{
  "num_hidden_layers": 20,
  "hidden_size": 256,
  "num_attention_heads": 4,
  "num_key_value_heads": 4,
  "head_dim": 128,
  "intermediate_size": 704,
  "vocab_size": 736,
  "hidden_act": "swiglu",
  "norm": "rmsnorm",
  "norm_place": "pre",
  "norm_eps": 1e-06,
  "positions": "learned+rope",
  "rope_theta": 10000.0,
  "rope_fraction": 1.0,
  "qk_norm": true,
  "attn_scale": 0.0884,
  "bias": "none",
  "tie_word_embeddings": false,
  "parallel_block": false,
  "init": "normal",
  "init_std_qkv": 0.0398,
  "init_std_o": 0.0282,
  "init_std_up": 0.0398,
  "init_std_down": 0.0,
  "optimizer": "soap_variant",
  "learning_rate": 0.00798,
  "lr_mult_up": 1.27,
  "beta1": 0.95,
  "beta2": 0.98,
  "lr_head": 0.011,
  "max_grad_norm": 2.0,
  "warmup_steps": 96,
  "schedule": "wsd",
  "decay_fraction": 0.604,
  "decay_shape": "linear",
  "final_lr_fraction": 0.0,
  "batch_tokens": [131072, 262144],
  "max_seq_len": 512,
  "doc_mask": true,
  "train_tokens": 1199000000,
  "max_steps": 6267,
  "dataset": "wikipedia_en"
}
Each number is 128 + 32 x the weight over the matrix's rms, rounded and kept within 0 to 255. Layers, rows and columns count from 0.

# layer 4 attention value, 512x256, rms 0.356, rows 147-160, columns 0-255
[[136 122 114 137 184 139 142 150 122 147 141 125 104 126 104 126 142 144 127 210 122 144 111 154 109  98 187 108 172 175 121 157 136  98  91 156 149 160 123 146  83 136 121 136 114 150 124 106 152 224 122 135 109 141 117 185 145 144  89 187 132  70 118 143 108 159 140 104 178 148 106 165 112  96 155 104 146 154  74 107 113 141 166 207  62 143 199 112  75 173 128 138 150 156 100 200  75 150 157 120 157  92 110  83  96 162  85 199 130 138 140 129 118  96 128 112 100 125  96 118 114 140 103 133 153 166 121 195 208  98 147 111 175 116 176  74  98 146 181  82 177 130  51  92 156 121 143  90 165  98 158 116 185 183 137 148 116 167 153  97 159 153 171 120 146 135 155 128 181 119 128  96 109 107  94  96 127 143 212  82 172 131 178  98 127 168 117 202 131 105 166 131 100 118 125 153  84 162 171 156 161 183 151 147 128 165 126 152  88 106 106 131 137  92 131 116 131 107 175 143 193 147  87 146  80 163 151 106 112 128 143 174 111  63 155 139 148 134 174 122  96 186 179 179  83 164 182 180 217 142 138 108  70 170 128 112]
 [134 164 127 134  99  73 146  86 165 106 136 171 123 156 159 116 128 116  88 144  96 107 106 169 116 151 157 165 112  93  71  54 156 106 171  98 109 109 118 132 103  70 134 150  98 115 142 167 110 113 164  74 127 134 100 105 130 117 139 126  80  82 113 153 178 158 145 167 138 112 142 145 100 136 142 154 140 109 165 180 162 127 164 152 136 149 153 155  71 101 171 110 108  94 136 127  98  91 121  93  91  72 175  71  56 169 177 138  97 150 141 161 114  76 175  80 186 150 142 168  41 121 115 131 157  90 122 191 119 135 161 107 122 135  61 102 218 164 142 147  75 226 198 153 109 131  96 135 141 143  97 101 138 129 130 107 157 139 123 205 184 149 189 141 178 117  97 141 137 113 183 146  84 156  87 168 128 129  83  93 132 167 109  90 124 123 107 140 149 132 177 153 130 125 154 107 130  99 189 141  36 153  77 159 100 106 182 222 117  95  87 132 167 163 185 137 112  78  97 114 162 123 117 172 137 155 123  82 135 140 139  75 139 135 119  86 103 134  87 164 170 133 117 119 143 136  99 108 153 129 186 115 130  75 134 134]
 [ 72 110 104 138 163  67 158 173 168 167 138 141 129 161 123 153  55 105 131  81  84 152 128 164 182 147  83  75 155 130 192 153 137 104 115 222 122  94 116  97 183 145  67 122 152 100 101 127  71 121 142 111  69 147 143 196 143  59 101 103  92  73 202 126 128 152 133 105 156 114 100 150 141 142 114  87 169  47 110 100 120 150  84  78 136 176 114 199 142 100  94  93  66 102 139  87 171  66  89 166 126 105 128  88 178 168 215 183  80 127 136 138 113 135 179 155 149 161 118 122 158  83 117 115  76 170 161 100 152 136 199 134 121 113 155 136 108 114 135 141  81 140 224 156 155 141 195 141 135 111 145 152 169 118 185 116 102  84 168 161 113 147 116 171  63 175 100 144 149 142 126 144 116  54 149 209 164 189  53 103 157 164 190 173  77 145  92  94 137 169  99 121  84  59 138 130  68 151 117 148 164 149 177 164 127 146 170 110 103 153 120  25  83 168 149 152 117 150 142 120 148  99 144 197 121 142 157 173 153 133 158 167  89 119 105 143 188 124 110  49 129  98 118 114 117 107 151 189  86 110 102  97  97 134 141 137]
 [159 113 145 124 121 184  86 124 137 130 115 149 128 126  94  83 130 129 106 139 101 158 126  97 156 137 184 122 101 111 131 129 118 111 110 102 142  93 160 119  91 104 154  97 108 110 114 179 103 186 133 135 109 144 133  95  93 122 161 121 115 135 164 113 129  91 114 175 180 122 109 124 145 125  87 107 138 117 109 114 164  73  82 124  60 155  96 124 135 155 125 179  41 101 128 116 118 138 104  96 113  66  69 161 132 116 113  99 107 126 115 156  98 137 153 134 150 113 105  98  82  94 131 135 168 107 174 150 124 137 141  98 134 135 189 102 132  71 153 150 159  62 135 111 121  96  89 132 159 197 109 121 109 131 110 147 124  54 140 104 151 131 205 138 104 178 172 125 118 133 124 114 141 104 152  91 116 134 105 125 218 117 137 116 111  96 115 133 127 103 140 119 144 173  73 196 133 153 100 135 202 191 112  96 188  79 150 163 129 117 111 107 162 108 134  76 107 109  96 148  80 120 107  89 129 119 144 147 147 163 143 106 151  91 178 175  95 153 109 136 141 160 135 184 101  75 122  84 188 131 124 111 187 219 147 141]
 [149 166 101 134 155 123  48 145 183  87  63  94  85 126 118  73 182 112  81 145 139 144  99 127  66  73 159 116  80 120 119  92 146 158 175 169  78 130 143  61 164 144 112  88 122 113 120  87  93 142  76 156 175 133 101 176 117 158 125 143 117 122 113 141 114 106 118 149  90 141 169 153 119 129  95  91 144  98 128 176 143 127 145 120  76 135  41  70  99 126 100  97 181 133  69 119 150  77 106 124 112 154 158 170  96 132  87 225 129 149 121 110 108 108 120 184  90 107 139  76 120  55  57 137 215 158  72 192 130 127 159 153 133 146 103 180 158 119 192 166 132 128 101 137 125 128 172  93 178 158 182 145 146 116 133 148 137 124 113  79 203 179 170 109 105 128 169 168 173 137 188 209 157 102 165  86 119 105 110 134  94 185 129 126 181 167 135 145 161 120 182 153 113  90 157 200 125 132 136 139 190 104 159 124 188 137 138  99  86 138 147 179 137 126 147 183 219 110 184  86 173 155 203 112 124 117 170 122 128 172 131  78 168  78  79 164 144 104 138 109 169  87 138 144 133 164 114  73  86 180 145  93 164 137 102 115]
 [133 125 115 116 111 107 155 132 136 209 109 161 115 175 158 123 155 108 131 113  79 138 155 146 122 111 115 169 112 136 108 143 127 137 111 184 151 108 158 132 183 125 137  88 135 102  85  90 176  93  70  92  93 110  79 113 146  87 158 116 139 178 134 141 124 126  62 100  67 111 120  74 117  90  85 121 155 179 126 163  92 138  86 103 129  51 133  65 132 117 109  91 196  98 130  93 137 184 140  89 144 122 147  86 114 196 133 103 114 136 108 107 122 124 138 174 204 130 151 181  92 131 130 195 126  89 126  81  93 174 123 127 131 155 107  37 115 100 156  84 163 178 201  73  91 141  76 126 117 181 138  91  81 135 112 120 109 143 131 178  98 150 125 157 112 128 150 161 154 119 176  79 117  94 148 157 101 175 129 166 205 141  95 123 164 149 107 117 159  91 144 161 134 143 170 124 127 125 133 147 187 133 114 117 153 177 115 175 107 162 164 115 148  99  57  98 121 119 122 122  92 130 113  46 160 181 105 119  39  97 115  98 112 183 113  95 134 150 131 144 119 111 172 141  63 132  72 163 135 130 128 112 162 110 142 164]
 [167 144 123 134 136 102 150 197 117  61 115  82 183 115 162 146  87 145 156  98 154  75 106  91 171 116 170 134  61 168 119 102 161 156 102 159 145 166 106  96  78 166 152 179 142 135  89 121 215 113 167 120 203 107 137 147 142 110 126 131 128 104 100 132 121 109  87 122 129 115 160 133 154  78 155 148 135 157 119  38 164 125 123 151 113 165  89 139 141 203 150 130 139  58 146 136  82  85 150 149 117 154 177 124  82 137 147 183 122 152 176 155 148 135  81 120 114 131 203 138 142 118 132 154 181 100 103 115 181 122 102 123 140 155 146  74 141 163 138 158  88 126 187 144  69 110 123 164 142 120 115  53  61  86 110 150 147 112 170  45 155 136 136 117  98 124 151 149 179 124 105 126 141 125 130 135 160 138  63  91 135  66 194 100  97 103 139 119 196 157  95 136  85 121 129 134 169 137  61 132  80 119 126 128 129 117 154 162 156 153 136 174 145 143  84 181 142 126  85 135 158  94 149 181 136 164  99  62 145 152 112  94 144 115 151 172  60 100 146 123 154 157 146 105 148 194 105 138 180 158 161 166 142  22  98  95]
 [155 156 160 205 102 173 126 192 138 120 135 136 114 193 137 138  94 110 125  80 104 127  85 176 138 104 151 119 110 130  93 152 153 160 142  95  64 109 142  75  97  69  53  96 192 148  90 117  99 100 109  92 201 143 115 121 126  52 125  94 179 167 118 143  62 126 106 187 171  80  65 142 133 137 151 113 146  82 126 167 118 181 111 112 124 115 129 136 115 145 138 152 127 166 146 102 141 118  83  78 199 175  89 152  55 133 119 162 108 100 140  87 125 117 109 118  88  86 157 112 166 192  99  95 119 112 112 181 139  67 127  83 108 111 153 157 136  89 119 144 138 141 168 117 148 152 118 189 143 175 127 139 143 158 180 117 141 109  90  98 160 126 105  81 158 142 108  94  76  60 140 155 128 120 135 114 117 160 129 100 157 107 140  93 137 115 119  85  51 134 137 100 111 120  70 109  87 131  67 157 130 130 184 122 131 113 137 175 153 187 149 128 139 125 143  90 139 150 164 126 184 136 123  41 159 107 140 133 173 132 142 128 177 138 153 117  98 185  44 137 170 137 137 142 148 142 167 143  98 117 161  96  77 129 135 146]
 [ 94 119 161 121  94 117 122 142 152 156  93 140 180 144 132 172 151 126  84 149 106 107 131 135 189 174  60 101 164 131 169 181  80  74 104 145  93  93  81 113  81 169 122 118 123 170  90  82 108 143  70 119 130 116 149 153 164 182 108  70 141 112  95 137 124 171 164 102 131 132 133  76 113 128 156  83 118  81 167 113  92 150 134 108  90 150 128  82 155 159 154  68  54 108  77 114 103  88 130 186 183 116 114 152 118  86 113 174 106  91 153  91 116  88 112  63  73 143  92  99 135 116 159 140 112 118 112 149 123 161 111 137 106  96 137  99 147 104 134 135 144 166 133 130  89 136 163  53  28 157 141  96 109 103  92 133  94 189 137 113 131  98 111 132 131 147 117  93 125  97 109 142 187 112 166 130 121 117  99 111 224 164 128 140 138 154 112  94 116 122 138 104  94 111 105  93  91 156 185  85 124 129 120 153 118 143 123  82 108 146 142  92 185 106 124 148 226  92 165 104 101 150  89 151  54 124 117 111 114 150 133 156 122 115 103 117  79  75 137 140 141 157 116 195 162 114 118 136 217 137  65 143 136 149  97 139]
 [140 146 155 109 126  90 108 155 146 137 112 133 116  99 150 129 190 126 140 152 101 215 142 114  82 136  86  72 206 137 152 145 159  88 165 136 144 142  97 145 157 130 143  62 154 107 111 125 130 157 176 139 107 128 108 119 113 132 199 143  80 142 118 146 156 108  31 117 115 137 150 142  64  92 128  94 149 132 113 168 111 108  74  57  66 112 118 167  85 123  68 126  99 119  63 152 130 168 131 131 103 125 102 135 204 100 132 106 174 132 152 158 115 114 139 128 136 116  99 112 109  54 122 182 111 147  99 149 119 158  95 161  97 104 112 131  58 113  87 148 195 153  95 185 150 215 116 125 129 210 217 133 168 114 112 111 132 124 124  87 148 179 143 144 157 102  59 173 206 127 160  79 171 107 178 169 109 104 114 109 130 102 211 112 120 142 103 123 127 132 182 160 114  88 182 130 112 108 169 108 105 207 143 116 100  95 164  88 111 157 144 154 180 145 145 105 128 100 198 136 143 115 165  98 110  65 152 183 102 132 227 154 141  97 124 155  77 170 107 143 116  87 125 112 136 101 106 130  84 125 100 109 127 145 126 138]
 [155  81 156 154 125 114 129 123 161 135 125  77 116 139 143 111 154  65  79 138 153 145 114 108 166 142 134 144  82 126  92 105 172 170 193 133 129  59 181 143 150 150 211 105 107 121 161 133 125 117  69 147 109 157 110  53 184 119 155 121  93 124 156 128 166  93 145 176 102 146 190 152  87 120 171 144 155 169 131 103 145  68  98 175 105 187 151 134 103  99  60 187 114 132 143 122 132 156 127  97 124  75 134  87 165 173 225 107 164 127  63  87 109  91 113 123 105 101 119 200 113  91 126 110 101 102 179  96  55 124  97 136 119 196 160  97  75  83 106  86 166 179  90 119  94  89 173  92 130 108  88  86  91  81 147 120  89 106 165 134 152  89 176 136 116 172 146 112  77  68 126 127  74  71 140 113 137 138 170 127 190 170 146 104 191 144 124 131 152  84 138 169  50 123 142  71 150 162 103 109 139 147 150  91 148 144 186 111  97 124 137 129 121 105 162 161  71 202 125  97 142 124 178 118 153 170 137 155 148  75 136 128  82 127 167 134 105 157  90 142 123 107 114 171 106 156  94 109 197 106 177  56 180  91 100  82]
 [127 126 119  50 127 170 143  95 181 143 103 128 120 110 123 119 126 162  93 109 115 106 118 136 105 163 118 140 107 161 114 132 153 102  93  93 173 191 129  95  56 182 147 102 120 140 107 180  92 136 117 122 135 123  96 175 138 130 127 100 110 135 151  85 103 137 175 101 141 114  96 127 149  79 122  83 117 100 109 155 112 107 152  87  98 148 109  99 115 126 115 159  19 155 154 104 176  68 164  89 161 164 196 147  22 100 163 177 138 106 170 172 126  98 141 164  96 158 139  74 133 160 134 117 124 136 152 161 103 134 100 157  96 161 168 154 165 180 174  78 106 187  94 178  94 100 128  92 105 105 143  77 117 130  72  83  95 122 133 129 166 144 126  87 135 177 131  94 171  83 117  87 135 140 101 121  77  81 116 156 132 201 160 156 144 132 134 110  94  87 218  55  92 139 112 227 101 124 136 147 121 164  72  92 107  81 139  79 103  97 132 166  78 179  80 124 130  88 103 148 147 122  93 132 155 170 125 158 171  89 133 109 114 107 123  73 104  84 194 185 162 160 133 112 160 129 120 174 153 131 108 161  74 109 140 106]
 [125 120 123 144  86 124 123 161  89 172 134  90 138 183  90 192 144  66 102 169 164 102 167 123 150  82 131 120 159 168 125 170  53 112 117 127 166 141 124 151 146 120 118 142 118 121 152 154  33 120 105 114 184 125 114 158 130 153 143 117  92 142 106 134 167 152 178 153 169 116 184  84  97 140 119 109  94 102 115 188 134 144  38 143 130 129 161 114 146  93 131 164 140 166 147 103 129  83  78 169 145 149 146 119  77  88 124 103  90 105 155 113 127 185 174  88  35 112 129 129 118 158  99 176  92  82 118 180 151 139  99 161 143 168 103 104 156  66 109 143 127 172  88 107 117 107 161  88 128 105 185 113 102 122 118 166  76 102 177  89 197 133 131 168 136 127 154 138 104 111 120 153 173 138 126  88  53 149 136 159 165 133 126 148 127  84 164 164 109 127  74 119 177 139 161 123 127 102 111 137 184  96 161  92 140 113 111  64  90 124  72 171 180 111 140 133 161 159 135  94 122 115 137 135 128 183 162 181  90 134 152 137 111 124 162 140 133 149  89 132 132  43 137 100  83 121  94 144 140 112 138 173  81 135 114 148]
 [156 156 118 110  63  92 159 162 129 119  93 165 136 163 185 136 128 123 138 110  84 169 176 135 156  48  79 121 108 190  72 122  87 108 144 117 169  97 165 102 101 113 148  90 146  80 147 157 148 205 142  89 163 113 132 139 109 158 112  62 194 119 142  81 102  99  96 107  97 140 156 150 155 104 174 177 123 152 135 101  99  95  95  74 154 144  88 130 136 113 164  46 105  95 137 122 130  90 104 140 120 125 119 123  73  98  77 123 102 123 175 119 139 201  38 126 110  85 160 190 184  57 141 215 105 140 112  75  97 112 130 131 172 116  95  98  96  97 143  94 107 147 165 155 159 115 156 178 173 197  92 107  77  95 150  77 115 141 200 102 149 180 137 182  53 115 199 140 148 100 116  77 119  97 125 131  87 189 103 152 123 144 113 115  48 169 138  92 121 109 108 113  97 138 127 123 149 167 167 156 193 135 131  54 155 170 113  94 146  78 139  88  71 115 149 129  75 180 148 144 109 114 167 191 120 111 185 168  60 127 114 146 147 117 137 151 146 116 213 126 110 118 114  98 121 180  78 159 139 149 211 161 118  75 113 124]]
# layer 4 attention output (transposed), 512x256, rms 0.321, rows 147-159, columns 0-255
[[ 75 165  83  70 109  90 126 112 182 118 116 109  92 111 148  94  78 175 140 197 168  78 170 126 131 132 175 157 102  86 103  64 145 186 140  67 167  73  87 165 140  82  92 126 106 138 217 157  81 122 120 149  93  99 169 154 133 129 148  81 118 134 121 154 129 143 100 116 156  95 174 115 158 196  69 103  85 100 105 195 143 123 126  86 216  79  79 122  99 108  86 138 135 120 123 125 109 158 193  86  92 104 132  70 107 194 118  94  67 105 122 113 134 105 132 133 158 138 115 153 170 137  54  90  98 110 138 137 147 161 104  85 146 140 170 111 183 148 126 104 120 107 143 183 117 159  96 151 168 137 121 157 145  90 132  86 147 108 142  71 139  80 180 162 144 160 123 124 103 204 147  93 106 155 141  77 131 125 167 137 116 154  72  93 139 132  68 157 118 131 105 119 170 122 124  78 163 116 168 124 138  94 150  61 156 134 138  74  89 157 136 175 135 123 154 166 149 128 150 117 131  83 146  91 128 114 120 147  91 172 112 104 119 138  70 107 154 162 165 121 153 174 106 137 141 174 130 163  85 110 104 131  63  97 131 134]
 [162 130 159 176 141 144  88 109 103 129 129 167 144  85 128 137 199 125 102 110 194 160 143 133 178 105  84  83 105 111 172 150 145 127  81 151 155 141 132 166 186 146 139  81 177  78  96 146 163 205 134 118 160 112 143 146 143 146 126  96 122 144 119 143 122 123 146  91 111 151 136 167 145 182 152 141 164 141 126  83  72  83 101 123 107  65 131 162  83 126  61 127 160 101 127 119 127 104 118 137 154 163 125  73 180 158  96 151  74 125 102  89 168 155 124 102  83 125 117 137  73 129 108 180 131 206 164 153 135 113 106 176  97 134 151 143  62 110 128 110  87  50  58 145 105 137 124 160 172 151 144 121 163 151 220 113 154  96  85 136 118 126 111 125 169 123 143 120 146 128 162 147  92 102 148 139 128 134 208 159  57 146  22 100 112 141 124 179  64 131 138 131 136 219 135 116 121 100 114  92 114  97 191  87 137 172 188 128 150  80  98 159 173  98 134 147 153  94  98 117 129 183 174 121 152  91 105 101 117 116 116 179  49 110 108 174 166  73 124 135 138 101 182 112 122 135 112 125 153 126  63 160 135 186 167  83]
 [116 142 175  95 110 121 115 117 190 120 104 174  97 177 101 125 120 108 161 159 129 171 171 146 137 116 176  78 172 108 107 141 139  93 135 120 124 102 130 200 178 118 150 107 161 112 129 150 118 159 107 110 212 129 103 109 130 182 164 207 169  50  48 200 173 119  92 120 136  53 122 108  28 126 138 114 150 165 135 162  70 146 113 151 123 102 101  53  93 155 153 133 210 110 132  43 123 124  95 110 157 135 108 120 107 120 122 110 154 154  39 145 151 109 136 171 143 113 149 102 139 142  96 135 110 107 105 113 185 165 103 179  93 158  64 174 127 192  87 131  93 157  86 105 117 130 112 120 114  79 131  84 153  55 118 148 144 149 135 108  45  95  65 114 165 123 191 225 118 127 122  59  98 132  73 154 125 110 173 158 105 107  89 100 178  86 181 145 104 108 177 163  70 105 122 118  76 108 117 171 105 136  71  94  83 119  94 165 178 151 145 148  94 153 112 109 127  94 177 149 102 158  89 104  89 117 164 127 155 179 118  70 153  46  98 117 128 120 128 172 159 147 189 140 162 168  77 136 136 109 151 118 126  69 143  79]
 [136  99 145 107 141 142 188 147  49 123  85  76 165 127 122 209  71 129 145 106  93 127 155  99 148 125 144 142 175 110 117 128 197  99 189 159 122 178 121 191 150 148 145 174 153 162 162 148 148 110 126 125 137 105 143 100 149 109  54 153 106  96 162  97 116 103 127 136 148 206 135  98 124 102 137 134 122 104 166 115 127 154 103  94 123  99 120 159 155 102 145 130 185  94 131 232 116 196 144 136  97 124 122 184 107  71 142 154 105 131  76 105 105 163 158 143 157 137 108 147 166  84  81 157  77 127  98 148 102 164 180 147 174 121 139 152 127  76 129 150 106 156 142 144 114 122 112 118 137  35 107 138 133 118 135 137 111 159 110 119 117 112 157 138  90 127  73 151 173 171 124 133 159 119  87 190 119 133  97 148 102 148  82 133 127 191 122 154 132 134 141 152 181 104 139  76 135 132 204 151 143 120 128 121  89  81  97 121 134 132 122 172  87 111 155 156 169 128 126 123  85 123 191 113 149 120 102 130 135 136 104 127 117 149 146 141 106 153 168 128 175 113 145  54  77 117 103  68 145 129 142  72 129 136 161 169]
 [177 131 105 178  83 169 115 137  92 152 153 142 169 180 180 125 132 106 117 140  80  37 123 143  86 132  97 139 152  82 119  72 136 128 145 114 161  93 207 204 140 139 127  67 131 132 132 133 154 153 153 169 192 149 166 138  74 143 108 138 146 104  88  88 156 157 173  96 138 129 122 119 146 119 105 116 157 160 135 122 173 138 122 136 240  90 106 106  69 134 125 106 155 134 137 139 192 190 146 102 146  79 106  96 121 102 126 123 100 168 101  93 141 138 120  92 107  87 139 192 145 209 134 168 138 112  96 134 107  66 114 106 176 213 156 135 199 115  68  66  52 116  60 152 198 125 146 167 189 115  72 175 131 163 139 140 123  98 120 188 139 177  96 207 140  70 109 110  99 146 130 124 182 130 184 159 186 210 139  82 168 160 147 122 132  91 138 135 145 156 142 166 126 130 114 138 138 180 149 180 146 124  93 116  91 155 136 146  80 145 129 198 171  96 111 144  85 136 128 144 119 111 171  87 130 125  71 140 168 173  92 124 126 154 152 142  65 111 139 153 156  70 133 215 138 111 108 180 134 155 153 170 104 179 147 131]
 [122  99 111 122 116  79 143 111 174 153 135 124 103 187 110 164 112 117 129 125 134  94 126 124 133 118 136  92 124 132 172 157 186  90 102 137  96 146 151 158  75 142 136 136 128 133 165 133 123 152 123 157  97 126 208 131  63 102 128 138 108  92 117 174 157 121 128 107 114 127 144 123 122 151  99 151 152 111 126 108  81 158 185 132 168 162 100 167 148 122 133 162  62 134 187 146  86 157 177 207 131 140 147 157 126  86 101 141 113 159 147 123 141 159 143 104  31  83  99  77 147 162 129 108 102 152 118 164 133 156 142 153 119  97 101 141  70 107 151 181 101 135  99  95 117 122 138 142 164 173 142 168 115 152 131  99  85 141 113 118 143 137  98  90 163 124 188 108 179 146 138 176  68 139 189 115 116 111 130 117 151 165 199 128  85  73  84 149 180  80 156 118 185 134 192 105 124 135 186 116 127 164 194 184  96 118 105 146 156 107 139 141 139  81 186 165 167 157 125 204  96 163 132 159 166 152 140 124 161  84 122 154 149 149 128 124 140  98 141 163  96 113 166 103 172 137  93 100 121 106 165 104 125  91 137  64]
 [ 99 135  80 117 103  68 112 182 111 143 173 101 114 120 130 134 167 139 121 126 174 161 130 186 150 160 118 153 108 147 198 214 163 146 142 154 172 123 134 189 124  82 133 110 109 177 121 116 129 129  55 118 140 101 100  79 135 167  84 137  54 147 170 137 204 151 125 129 137 138 109 100 153 159 126 115 131 124 117  50 151 160 160 139 101  83 120 143  96  93 126 119 141 131 145 166 106 150 140 127 159  81  91 119 141 108 112 147  80 164 140 115 148 130 132  91 116  83 159 153 167 128 101  69 180 194 113 202 130 126  76 175 130 120 129 133 155 146 114 138 148  71 167 108 185  95 137 120 104 157 151 121 114 115 151 114 118 152 149 149 108 143 119 143  83 114  83 118  94 131  97 164 169 135 145 120 139 131 104 219 114 177 116 127 156 103 111 136 119 126 125 181 123 160  41 132 110 228 107 120 131 110 186 163 146 148 157 141  90 125 111 113  79 143  82 116 165 104 176 159  68 183  91 131 129 113 147 105  95 155 132 118  85 124 119 107 128 239 108 175 146  83 114 141 119  74 123 106 126 123 138 181 184 173 109 116]
 [113 131 145  96 169 175 121 106 107 137 151  72 133 136 141 153 106 136 100 120  80  90 112  88 125 176 160 134 107 193 140 114  77  99 177  96 149 173 143 143  65 173 106 174  71 118 124 103 115 141 145 120 162 133 110 151 123 138 140  70 167 120  97 144 169  82 149 147 111 144 141 101 138 110 142  64 162 103 124 115  84 123 106 144 123  97  27 119 144 106 140 113 106 118 120 105 139 129 122 125 123 110 128  85 115 132  97 148 151 167  99 195 175 132 124  65 135  97 160  88 141 121  35 110 155 101 128 224 155  99  58 177 193 108 130 146  98  88 123 133 146 103 143 101 124 107 126 160 128 108  77 153 137 120  89 110 122 114 116 173 168 164  93 166 112 128  89 154 138 146 136 131 193 130  86 113 174  85 161 105 142  57 128 119 158  72 196 135 176 110 187  77 144 109 153 123  65  86 121  80 111  95 134 119 139 124 134 123 146 190 140 194  94 159 160 116 108 131 126 127 111 119 166 127 130 133 105 112 105 140 120 147  97 168 108 123  77 140 157 116  58 135 146  91  98 153 104 104 189 147  99 139 144 143 192 124]
 [141 151  85  79 151 185 150 113 161 109 124 125 114 181 114 141 126 144 128 123 133 123 103 164 176  96 189 163 156 156  72 110 168 171 154 118 112 131 133  84 138  74 133 130 159 157 143 169 132 143 132 157  73 185 142  81  87  89 165 138 159 157 130 160 174 144 159 131  84 157  71 120  78 177  97 124 133 110 151 154 170 155 137 158 121 111 101 146 129 143 129 171 118 131 110 154 100 123 164 144 126  99  87 142 127 176 109  65 170 131 121 137 132 129 154 121 180 152 162  88 140 101 119 130  94  96  82 123 139 127  89  63  93 181 118 151 174 159  94 144  69 158 151  97 158 137 175 139 132 130 133 157 155 129 151 155 134  36  54  51 104 164 135 138 135  84  73 164 124 178 161 124 136 117 148 177 141 117 131 109 134 142 100 138 105 115 211  71  88 157  73 135 130 122 136 124 149 170 116 117  93 113 202 107 121 104 118 112 116 130 170 149  86 140 128 117 126 126 150 115 103 165  78 117 159 136  95 158 117  93 101 169 156 152 149 122 221  79 111 113   0 142 187 187  99 101  71 169 105 148 159 135  83 132 131  90]
 [135 161 186 131 176 147 154  87 111 129 179 139 134 146 101 117  95  93 130 145  89 107  62 166 140 139 146  93 153 121  69 134 135 135 155 166  82 144 163  85 116 160 154 119 101 144 190  92 130  88 196 164 138  98 161 108  62  85  75 208 187 114 100 156 150 142 120 152 166 143 166 119 147 113 108 112  33 144 123 162  92 113 153 134 203 146 108 114  97 128  90 165 157  92 144 130  97 114 133 149 141 152  95 128 102 130  88 115 112  73 131 122 127 149 135  66 183 216 144  90 142 137  93 105  99  97 130 158 120 115 155 148 139  91  83 166 122 121  85  94  66 106  78 168  99 148 102 126  71 148  77 124 124 171 139 158 133 135 128 137 128 109 107 142 125 109 133 126  83  89 154 117 136 100 149 122 132 159 111 128 112 182 154 197 107 162  91 107 122 116 138 125 115 203 143  91 159 150 180 160 189 173 123 139  92 150 106 128  95 169 196 145 162  80 111 164 162 174 106 104 131 155 112 163 111 138 106  73 176 252 103  97 133  99 151 158 136  74  75  97 151  63 116 119 127 136 101 192 129 121 125 134 161 117 105  95]
 [ 89 160 104 140  34  75 163 195 121 175 120 159 150 124 130 187 144  95 148 148  60 128 132 138 133 101 132  99 161 126 121 113 182 138 129 150 127 152 168  58 167 130 106 167 175  94 108 185 125 138 180 101  98 130 133 152 106 127 133 134 136 133 152 167 122 113 146  93 148 141 148 102 122 123 121 170 125  71 117 112 130  94 152 152 191 116 140  80 185 118 145  82  98  42 129 170 165 154 160 157 133 129  45 157  93 139 163 215  15 109 159 179  98 113 139 108 132  60 132 125 123 168 140 128 116 130  92 141 156 160 107 103 135 154 126  93 133  49 190 114  98  84 137 176 133 117 152  91 100 116 137 122  48 128 115 134 167 150 112 109 111 118 133 111 150 187 120 155 145  93 113 145 109 135 153  96 179  76 147 142 109 122 111 158 133 119  96  41 113 190 173 138 218 125 176 135 109 133 177 134 160  92 109 136  70 184 119  97 169 103 148  94 105  81 165 115 124  19 160 128 157 120 154  86 138 123 146 113  80 123  76 146 141  85 135 162 100 114 151 143  74 136 105 102 157 109 111 110 149 112 118 135 148 127 175 105]
 [191 170 158 170 118 192 116 127 123  89 172 169 175  75 133 154  67 143 136 115 177 135 123 141 168 102  95 127  99 144 116  76 107 177 139 109 120 144 126 133 135 161 157 145 143 153 187 116 142 133 108 146 160 122 150 226 127 138 130 129  70 119 112 175 163 105 150 146  79 132 136  79 140 226  78  84  77 146 139  68 110 121  96 169 172 171 159 113 164 108 100 113 115 149 119 168 146 100 138 130 152 132 115 165 179  99 103 115 109 142 142 164 162 134 108 198 174 128 163 101 143 132 148 131 183 115 136  88 193 141 129 132 119 104 112 134  82 152 139 136 129 146 165 100 209 179 135  90 120  84 176  99 109 181 127 160 132  51 203 146  35 121 179 109 156  81  46 146 123 169 159 140 135 122 139 133  98  76 154 124  70 126  99 117 122 133 162 117 129 119  93 100 116 132 121  72 149 142 156 128 128 114 113 102 163 167 140 146  99 114  80 159 163 173 180 137  82 128 127 114 150 109 123 117 158 120 108 122 104 167 109 163 182 110 127 131 146 120 108 165 139  79 163 139 100 147  95 110  77 149 157 123 171 108  98 143]
 [112 163 144 119  81 136 177 133 119 157 124 128 143 112 191 165  65 150 108 151 145 144 114 116 179 156  91 129 156 106 121 107 155 128 141 108  91 145  86 149  61 128 109 118 166 101 143  88 109 179 142 121 117 152 123 132 124 159 176  58 170 172 149  83 145 102 133 139 124 135  58 122 136 108  75 150 113  95 139 125  96 142  76  99  96 114 120 140 149 113  96  94 128 111  85 149  90 160 152 116 136 145 110 178 143 151 191 129 136  97  82 157 137 140  98 141 139 153 143  87 160 126 120 151 150 131 123 162 121 115  98  89 147 115 154 157 157 167  87  81 154 131  81  97 131  82 131  74  57  98 171 156 112 136 108 112 126 142 120 163 130  78 133 185 133  97  97 116 114 166  88 135 154  80 117  76 152 166 175  58 150 102 141 104 106 140 143  52 121 152 159  92 159 102 127 125 189 140 157 160 144 112 129 139 138 163 125  56 134 124 133 221 137 156 123  73  66 112 141 137 129 155 109 100  98 162 143 141 181  84 152  94 162 144 144 165 134 106 120  71  69 103 121 158 125  79 137 128  65 153 214 124 136  99 147  92]]